Weights of a small GPT-style language model, trained from scratch on English Wikipedia.
Architecture: RMSNorm before each block, rotary positions, no biases in attention or MLP, value residuals, an embedding shortcut, learned residual scales, norms scaled by depth.
Training: 862M tokens, 14507 steps.
Each number is 50 + 15 x the weight over the matrix's rms, rounded and kept within 0 to 99. Layers, rows and columns count from 0.

# up: layer 9 MLP up, 2048x768, rms 0.111, rows 344-354, columns 192-287
# down: layer 9 MLP down (transposed), 2048x768, rms 0.0663, rows 344-354, columns 192-287
# gate: layer 9 MLP gate, 2048x768, rms 0.107, rows 345-355, columns 192-287
up344:55 43 25 48 56 66 30 53 26 59 56 32 70 69 54 45 23 58 23 30 48 51 44 29 60 36 66 60 74 45 55 59 62 63 49 55 32 62 43 57 33 66 48 34 84 66 64 81 48 42 49 58 63 54 74 54 51 31 61 67 73 45 63 53 31 31 39 79 74 37 48 41 50 67 45 39 54 52 68 66 30 36 54 53 34 80 59 45 28 12 41 43 41 58 30 43
down344:69 64 64 30 51 70 58 40 31 32 36 55 25 46 33 23 45 12 61 54 71 34 46 49 48 62 30 68 51 48 33 35 71 50 73 38 56 42 44 39 48 55 33 68 55 43 46 55 69 33 60 34 45 72 74 67 48 66 35 33 33 49 48 51 72 68 69 20 29 52 78 42 53 61 63 34 52 50 67 45 39 71 68 58 65 38 44 39 79 51 48 73 41 50 54 36
gate345:31 55 31 51 60 44 43 93 42 16 43 35 88 60 69 47 21 51 48 43 29 67 64 60 46 58 41 19 37 64 52 69 51 45 66 31 39 49 38 25 47 40 34 56 42 62 40 45 68 69 60 38 72 36 60 58 54 36 41 54 57 43 40 38 43 36 94 42 26 33 52 24 35 58 62 65 49 62 62 80 18 34 44 54 24 53 54 38 14 39 22 60 37 37 34 40
up345:49 61 75 64 52 53 63 20 48 57 53 44 44 45 57 58 39 60 43 32 50 25 41 82 39 61 32 69 63 56 43 33 40 39 43 83 27 39 59 59 57 59 60 55 72 58 31 85 66 23 58 74 67 46 65 13 68 35 39 55 84 81 32 59 54 51 56 59 64 77 74 90 50 48 69 37 54 48 54 53 61 65 75 48 40 88 47 66 47 42 36 57 58 74 67 62
down345:78 61 50 69 55 19 63 47 29 41 46 59 42 42 59 43 60 45 58 78 75 49 46 66 68 53 36 47 58 37 68 17 70 24 36 80 44 25 36 25 50 16 70 70 25 39 78 47 48 29 59 59 64 86 83 55 49 60 63 38 47 52 51 43 47 61 46 34 23 46 67 28 77 64 43 42 20 50 40 75 50 30 40 62 74 46 72 44 56 46 33 57 41 53 74 55
gate346:37 59 67 45 69 75 56 55 52 49 53 63 35 48 30 59 51 66 50 68 66 43 64 45 26 24 57 60 33 66 81 54 62 37 70 43 78 36 41 32 72 64 45 46 37 47 60 70 24 78 59 37 72 23 53 25 48 68 67 56 53 55 35 60 57 49 54 53 44 49 57 55 41 30 63 61 34 37 13 44 32 48 39 34 39 59 70 72 74 48 58 28 51 65 38 41
up346:58 75 56 38 51 24 49 47 68 68 58 34 81 64 48 39 41 50 58 53 38 54 63 32 22 42 50 44 47 61 73 55 43 47 41 57 51 61 44 38 43 35 24 64 62 53 44 97 75 51 70 53 61 48 61 60 20 85 63 54 63 65 48 46 62 32 40 46 47 46 55 60 55 62 67 42 42 54 45 71 54 64 52 46 62 39 79 43 46 39 21 27 23 49 66 31
down346:45 32 31 82 44 59 55 82 47 41 42 72 41 76 47 51 28 58 50 60 52 52 42 42 51 30 65 45 62 66 43 50 50 28 50 59 36 41 37 32 73 50 39 62 53 37 63 61 50 13 40 57 39 42 68 26 45 46 78 31 47 75 46 84 32 53 45 54 43 27 25 52 65 35 31 48 94 47 40 38 84 46 43 52 58 30 61 53 75 30 44 25 40 35 62 82
gate347:44 38 57 46 34 59 52 62 56 48 57 68 51 43 61 50 41 57 69 27 63 54 42 64 45 51 71 47 23 60 52 48 23 57 43 64 68 58 57 50 39 27 39 50 26 36 67 27 48 63 57 81 77 42 68 47 54 42 47 29 61 49 58 45 57 50 62 46 32 48 63 60 70 69 49 42 51 59 68 55 79 26 52 77 64 57 31 49 67 55 40 67 49 43 39 51
up347:50 49 69 66 47 57 42 54 63 48 65 52 31 44 78 60 48 80 82 55 52 75 54 61 42 38 58 53 41 53 50 56 49 42 54 47 21 22 53 63 61 72 45 21 28 41 50 53 44 51 45 44 52 50 67 43 73 56 58 17 59 49 34 76 49 37 56 63 42 48 62 48 79 70 46 53 47 30 41 41 69 58 46 36 62 54 82 70 63 48 74 28 52 37 59 51
down347:53 12 51 37 64 31 54 43 72 72 60 55 55 72 55 57 46 53 54 55 54 49 73 51 57 49 24 51 75 86 87 37 40 53 28 56 21 51 26 52 46 58 49 34 70 32 64 46 41 57 56 49 71 71 64 49 52 39 40 42 76 55 57 55 43 55 69 58 28 66 54 23 31 53 34 41 52 37 67 83 75 59 46 37 26 58 42 25 30 67 41 35 70 55 48 68
gate348:70 59 69 41 51 44 48 73 63 64 85 75 43 49 16 47 47 30 39 50 51 44 36 43 26 29 40 39 63 59 39 53 38 55 34 41 54 60 30 65 23 51 78 71 49 50 25 48 48 50 42 30 51 25 56 43 36 63 56 54 49 76 59 54 62 38 45 67 69 48 58 53 24 44 52 40 44 60 52 40 23 48 52 54 41 47 43 56 18 56 39 35 45 60 56 63
up348:38 80 52 44 79 75 66 48 80 53 40 49 55 44 39 82 77 76 31 24 37 76 46 63 72 88 66 50 42 56 50 36 48 34 65 59 44 73 59 48 57 72 56 19 63 32 49 25 40 41 79 35 30 75 55 53 57 38 58 24 57 28 44 52 62 38 24 48 41 48 42 28 46 87 32 29 63 43 45 33 52 50 42 55 38 55 38 34 25 56 39 49 49 74 54 79
down348:43 72 41 60 40 00 40 40 45 53 48 32 63 62 48 58 62 53 40 45 71 39 54 46 65 46 64 37 71 36 44 60 25 52 30 53 71 58 28 38 77 64 39 41 75 65 52 36 47 50 62 56 53 62 56 50 42 60 49 32 60 44 78 69 48 49 54 46 36 25 35 42 52 45 37 65 62 54 31 57 41 52 39 68 44 42 39 40 59 84 57 39 64 45 86 40
gate349:65 55 68 60 33 55 53 63 37 43 40 51 52 49 44 73 49 38 84 30 50 35 46 35 52 41 32 57 20 17 47 70 48 54 85 51 36 50 52 68 42 43 59 20 57 62 53 53 39 43 55 30 44 29 47 30 61 53 40 34 47 57 78 34 57 36 49 69 50 50 44 80 39 55 59 22 39 47 62 29 42 49 48 50 49 60 32 65 36 63 50 60 50 57 61 70
up349:65 62 49 52 38 62 81 49 60 28 41 50 81 41 49 44 46 42 55 25 50 36 54 54 51 56 41 76 43 58 44 49 55 50 47 31 53 49 54 29 61 41 65 50 32 61 71 66 32 61 66 31 38 49 40 69 43 32 46 27 41 55 59 46 51 28 44 51 45 53 37 44 32 58 35 26 59 46 62 55 68 60 42 27 63 67 02 43 54 45 31 56 69 59 35 37
down349:54 48 57 55 58 45 77 46 46 52 52 85 36 67 62 44 26 53 63 59 66 44 57 62 65 55 32 42 71 42 72 62 57 47 72 49 39 48 54 66 68 66 43 47 24 83 41 70 31 67 56 35 51 40 17 30 59 51 55 21 38 60 48 58 62 13 52 58 43 66 55 48 56 42 62 33 44 70 71 58 64 52 52 53 45 37 48 60 51 35 64 62 55 60 45 65
gate350:54 46 51 38 56 38 43 46 66 76 60 55 53 54 45 57 60 31 37 65 59 55 57 53 15 43 46 39 61 38 46 51 39 61 90 42 50 56 52 49 61 70 37 44 59 44 50 36 38 48 63 56 69 26 36 39 64 57 73 51 53 45 46 57 46 23 30 22 58 59 58 53 30 48 51 48 47 33 51 70 48 59 47 55 34 32 80 72 46 48 30 59 42 25 53 57
up350:42 73 33 38 37 44 55 64 46 65 72 70 46 49 44 61 41 54 39 51 68 39 23 53 53 70 48 54 74 59 63 34 45 51 26 36 42 32 45 71 54 35 64 70 47 65 53 56 48 37 62 52 07 32 39 76 57 56 54 36 32 53 53 56 54 35 57 43 33 48 54 49 51 42 46 36 55 62 70 41 50 62 63 53 23 45 47 44 43 54 59 30 66 45 69 57
down350:58 76 45 40 62 50 48 54 70 37 62 70 57 65 62 64 38 35 67 61 47 31 63 54 48 40 31 38 36 43 56 65 50 52 41 32 64 39 48 44 69 50 35 32 74 66 31 55 46 42 52 52 42 83 75 42 16 53 53 58 59 54 69 60 61 38 61 75 80 30 63 53 33 58 53 49 53 90 41 46 71 48 53 69 49 50 51 40 33 43 58 44 51 62 68 52
gate351:51 96 38 69 80 60 38 47 52 73 53 74 77 63 45 44 32 40 54 50 54 32 16 31 31 53 55 59 29 41 29 55 40 22 86 34 38 52 51 51 63 21 58 51 24 63 42 49 47 49 47 50 46 84 71 57 52 42 54 60 55 53 57 34 31 48 73 33 55 47 68 82 64 50 47 51 50 64 43 26 41 51 55 35 73 36 71 32 89 39 49 41 71 80 37 53
up351:38 39 51 35 50 69 76 55 34 41 44 42 46 51 99 35 81 46 54 65 66 52 59 75 59 49 31 43 66 95 56 41 71 35 36 62 47 52 36 48 05 43 56 34 72 37 52 49 31 65 65 57 43 39 66 47 23 58 34 65 58 58 59 61 76 45 52 40 60 59 38 58 59 78 56 65 54 58 44 86 66 55 61 27 46 57 42 48 44 39 66 33 47 45 59 59
down351:43 32 61 62 61 38 52 39 53 45 42 42 59 47 34 54 59 69 13 69 61 49 49 45 38 51 43 55 67 50 47 29 65 61 34 48 35 40 85 59 53 26 40 60 58 25 74 21 44 58 61 36 35 50 37 71 27 42 57 58 84 14 38 56 51 61 59 20 38 50 42 52 47 25 44 28 26 47 70 57 56 46 47 41 61 29 78 50 64 44 40 55 47 37 69 29
gate352:43 58 50 19 21 47 43 41 39 46 52 62 49 22 70 30 56 59 71 29 62 53 45 44 49 20 44 58 45 85 40 53 57 43 55 52 55 62 49 56 26 56 39 53 59 51 34 69 36 65 33 59 31 59 73 40 72 58 43 99 73 55 46 36 63 52 43 54 37 68 30 34 67 61 60 40 21 49 28 33 36 34 39 23 42 78 45 54 33 39 42 47 55 44 19 55
up352:38 78 58 42 51 53 50 40 58 48 49 40 53 41 51 31 48 45 40 53 45 43 60 55 48 46 29 22 74 69 47 64 48 59 50 53 48 42 40 78 33 57 51 44 15 35 55 82 51 49 64 47 70 46 55 86 70 53 58 58 84 63 69 71 81 37 54 56 60 58 50 35 28 54 32 33 58 69 47 63 64 57 58 50 33 24 23 36 64 50 62 79 57 36 53 69
down352:55 69 51 77 72 35 32 36 70 80 70 28 48 52 36 83 42 41 34 99 53 59 41 40 50 34 60 72 42 49 40 59 30 75 45 85 62 41 29 47 60 16 61 38 52 43 57 36 50 16 41 63 54 46 58 39 58 47 58 42 41 46 32 32 54 57 61 62 44 42 51 55 51 36 32 58 42 57 44 33 49 38 65 70 58 75 47 62 62 58 68 63 30 17 42 66
gate353:50 39 60 52 49 57 44 44 51 18 66 48 57 67 52 75 44 36 56 47 56 49 56 42 66 55 37 35 56 70 68 58 56 43 61 75 54 55 70 42 67 74 40 47 74 58 41 59 61 55 51 63 54 50 55 62 43 60 54 38 45 51 79 56 67 43 56 49 59 79 53 50 73 36 52 39 77 48 48 70 63 61 13 63 37 29 45 32 53 45 74 42 35 40 30 67
up353:52 65 68 46 44 57 32 79 52 88 62 19 43 60 36 51 67 44 23 23 39 54 43 44 62 45 48 67 50 46 38 37 63 53 43 35 38 58 62 42 35 55 68 52 55 57 48 53 43 38 45 28 50 61 60 39 57 59 73 51 27 46 47 48 53 38 30 39 59 48 49 50 39 65 41 71 39 39 64 45 28 43 40 49 83 23 54 34 31 43 54 48 36 59 58 48
down353:33 37 57 45 00 58 44 37 42 43 67 30 74 46 49 75 21 37 51 49 74 41 21 72 43 64 56 44 38 46 63 62 60 32 59 38 53 66 57 60 32 48 44 34 43 53 65 53 60 45 49 44 35 47 58 41 53 31 68 67 24 60 48 44 78 50 62 59 87 49 48 59 50 52 64 44 44 47 51 33 35 56 53 70 29 43 33 38 50 69 67 35 49 47 40 27
gate354:36 56 27 39 59 33 41 58 65 58 34 31 28 44 63 37 69 49 48 47 68 42 38 51 40 44 44 32 18 52 53 27 53 38 45 67 55 50 31 41 48 26 73 59 39 32 85 68 35 50 39 48 40 48 59 23 55 56 84 50 71 35 35 22 51 69 54 63 79 71 67 39 52 64 53 61 66 61 50 55 37 54 42 37 61 66 22 67 24 80 51 49 56 37 22 44
up354:69 26 47 51 52 73 56 56 60 24 67 56 54 43 30 71 43 44 56 61 48 33 64 43 48 29 46 59 77 46 44 52 63 46 41 59 38 37 63 58 52 83 57 69 62 59 48 00 54 51 50 39 46 70 52 61 57 67 64 77 53 57 51 80 42 43 21 47 51 40 62 68 22 29 63 47 72 29 62 51 63 38 38 71 53 18 37 53 36 08 17 51 62 51 50 56
down354:34 55 54 68 44 38 33 26 48 30 36 62 46 54 35 46 55 54 46 54 55 36 81 70 66 35 50 68 40 55 50 55 85 69 51 34 57 61 60 50 59 47 43 69 55 61 34 51 39 66 70 67 64 44 70 70 35 36 66 51 42 40 59 41 43 51 48 76 56 50 06 39 28 77 66 46 53 49 68 54 74 74 68 55 61 42 58 36 53 46 73 59 41 39 84 45
gate355:64 49 67 47 35 61 27 60 64 25 42 35 52 43 42 23 56 56 74 32 66 63 63 44 40 62 39 57 34 68 26 46 54 53 42 43 44 50 67 16 34 71 86 67 34 67 33 49 41 54 71 43 43 43 50 53 59 53 11 35 24 88 42 42 24 67 33 36 43 66 49 52 54 45 48 29 82 73 45 32 52 52 46 71 36 54 64 60 68 24 52 33 48 55 49 65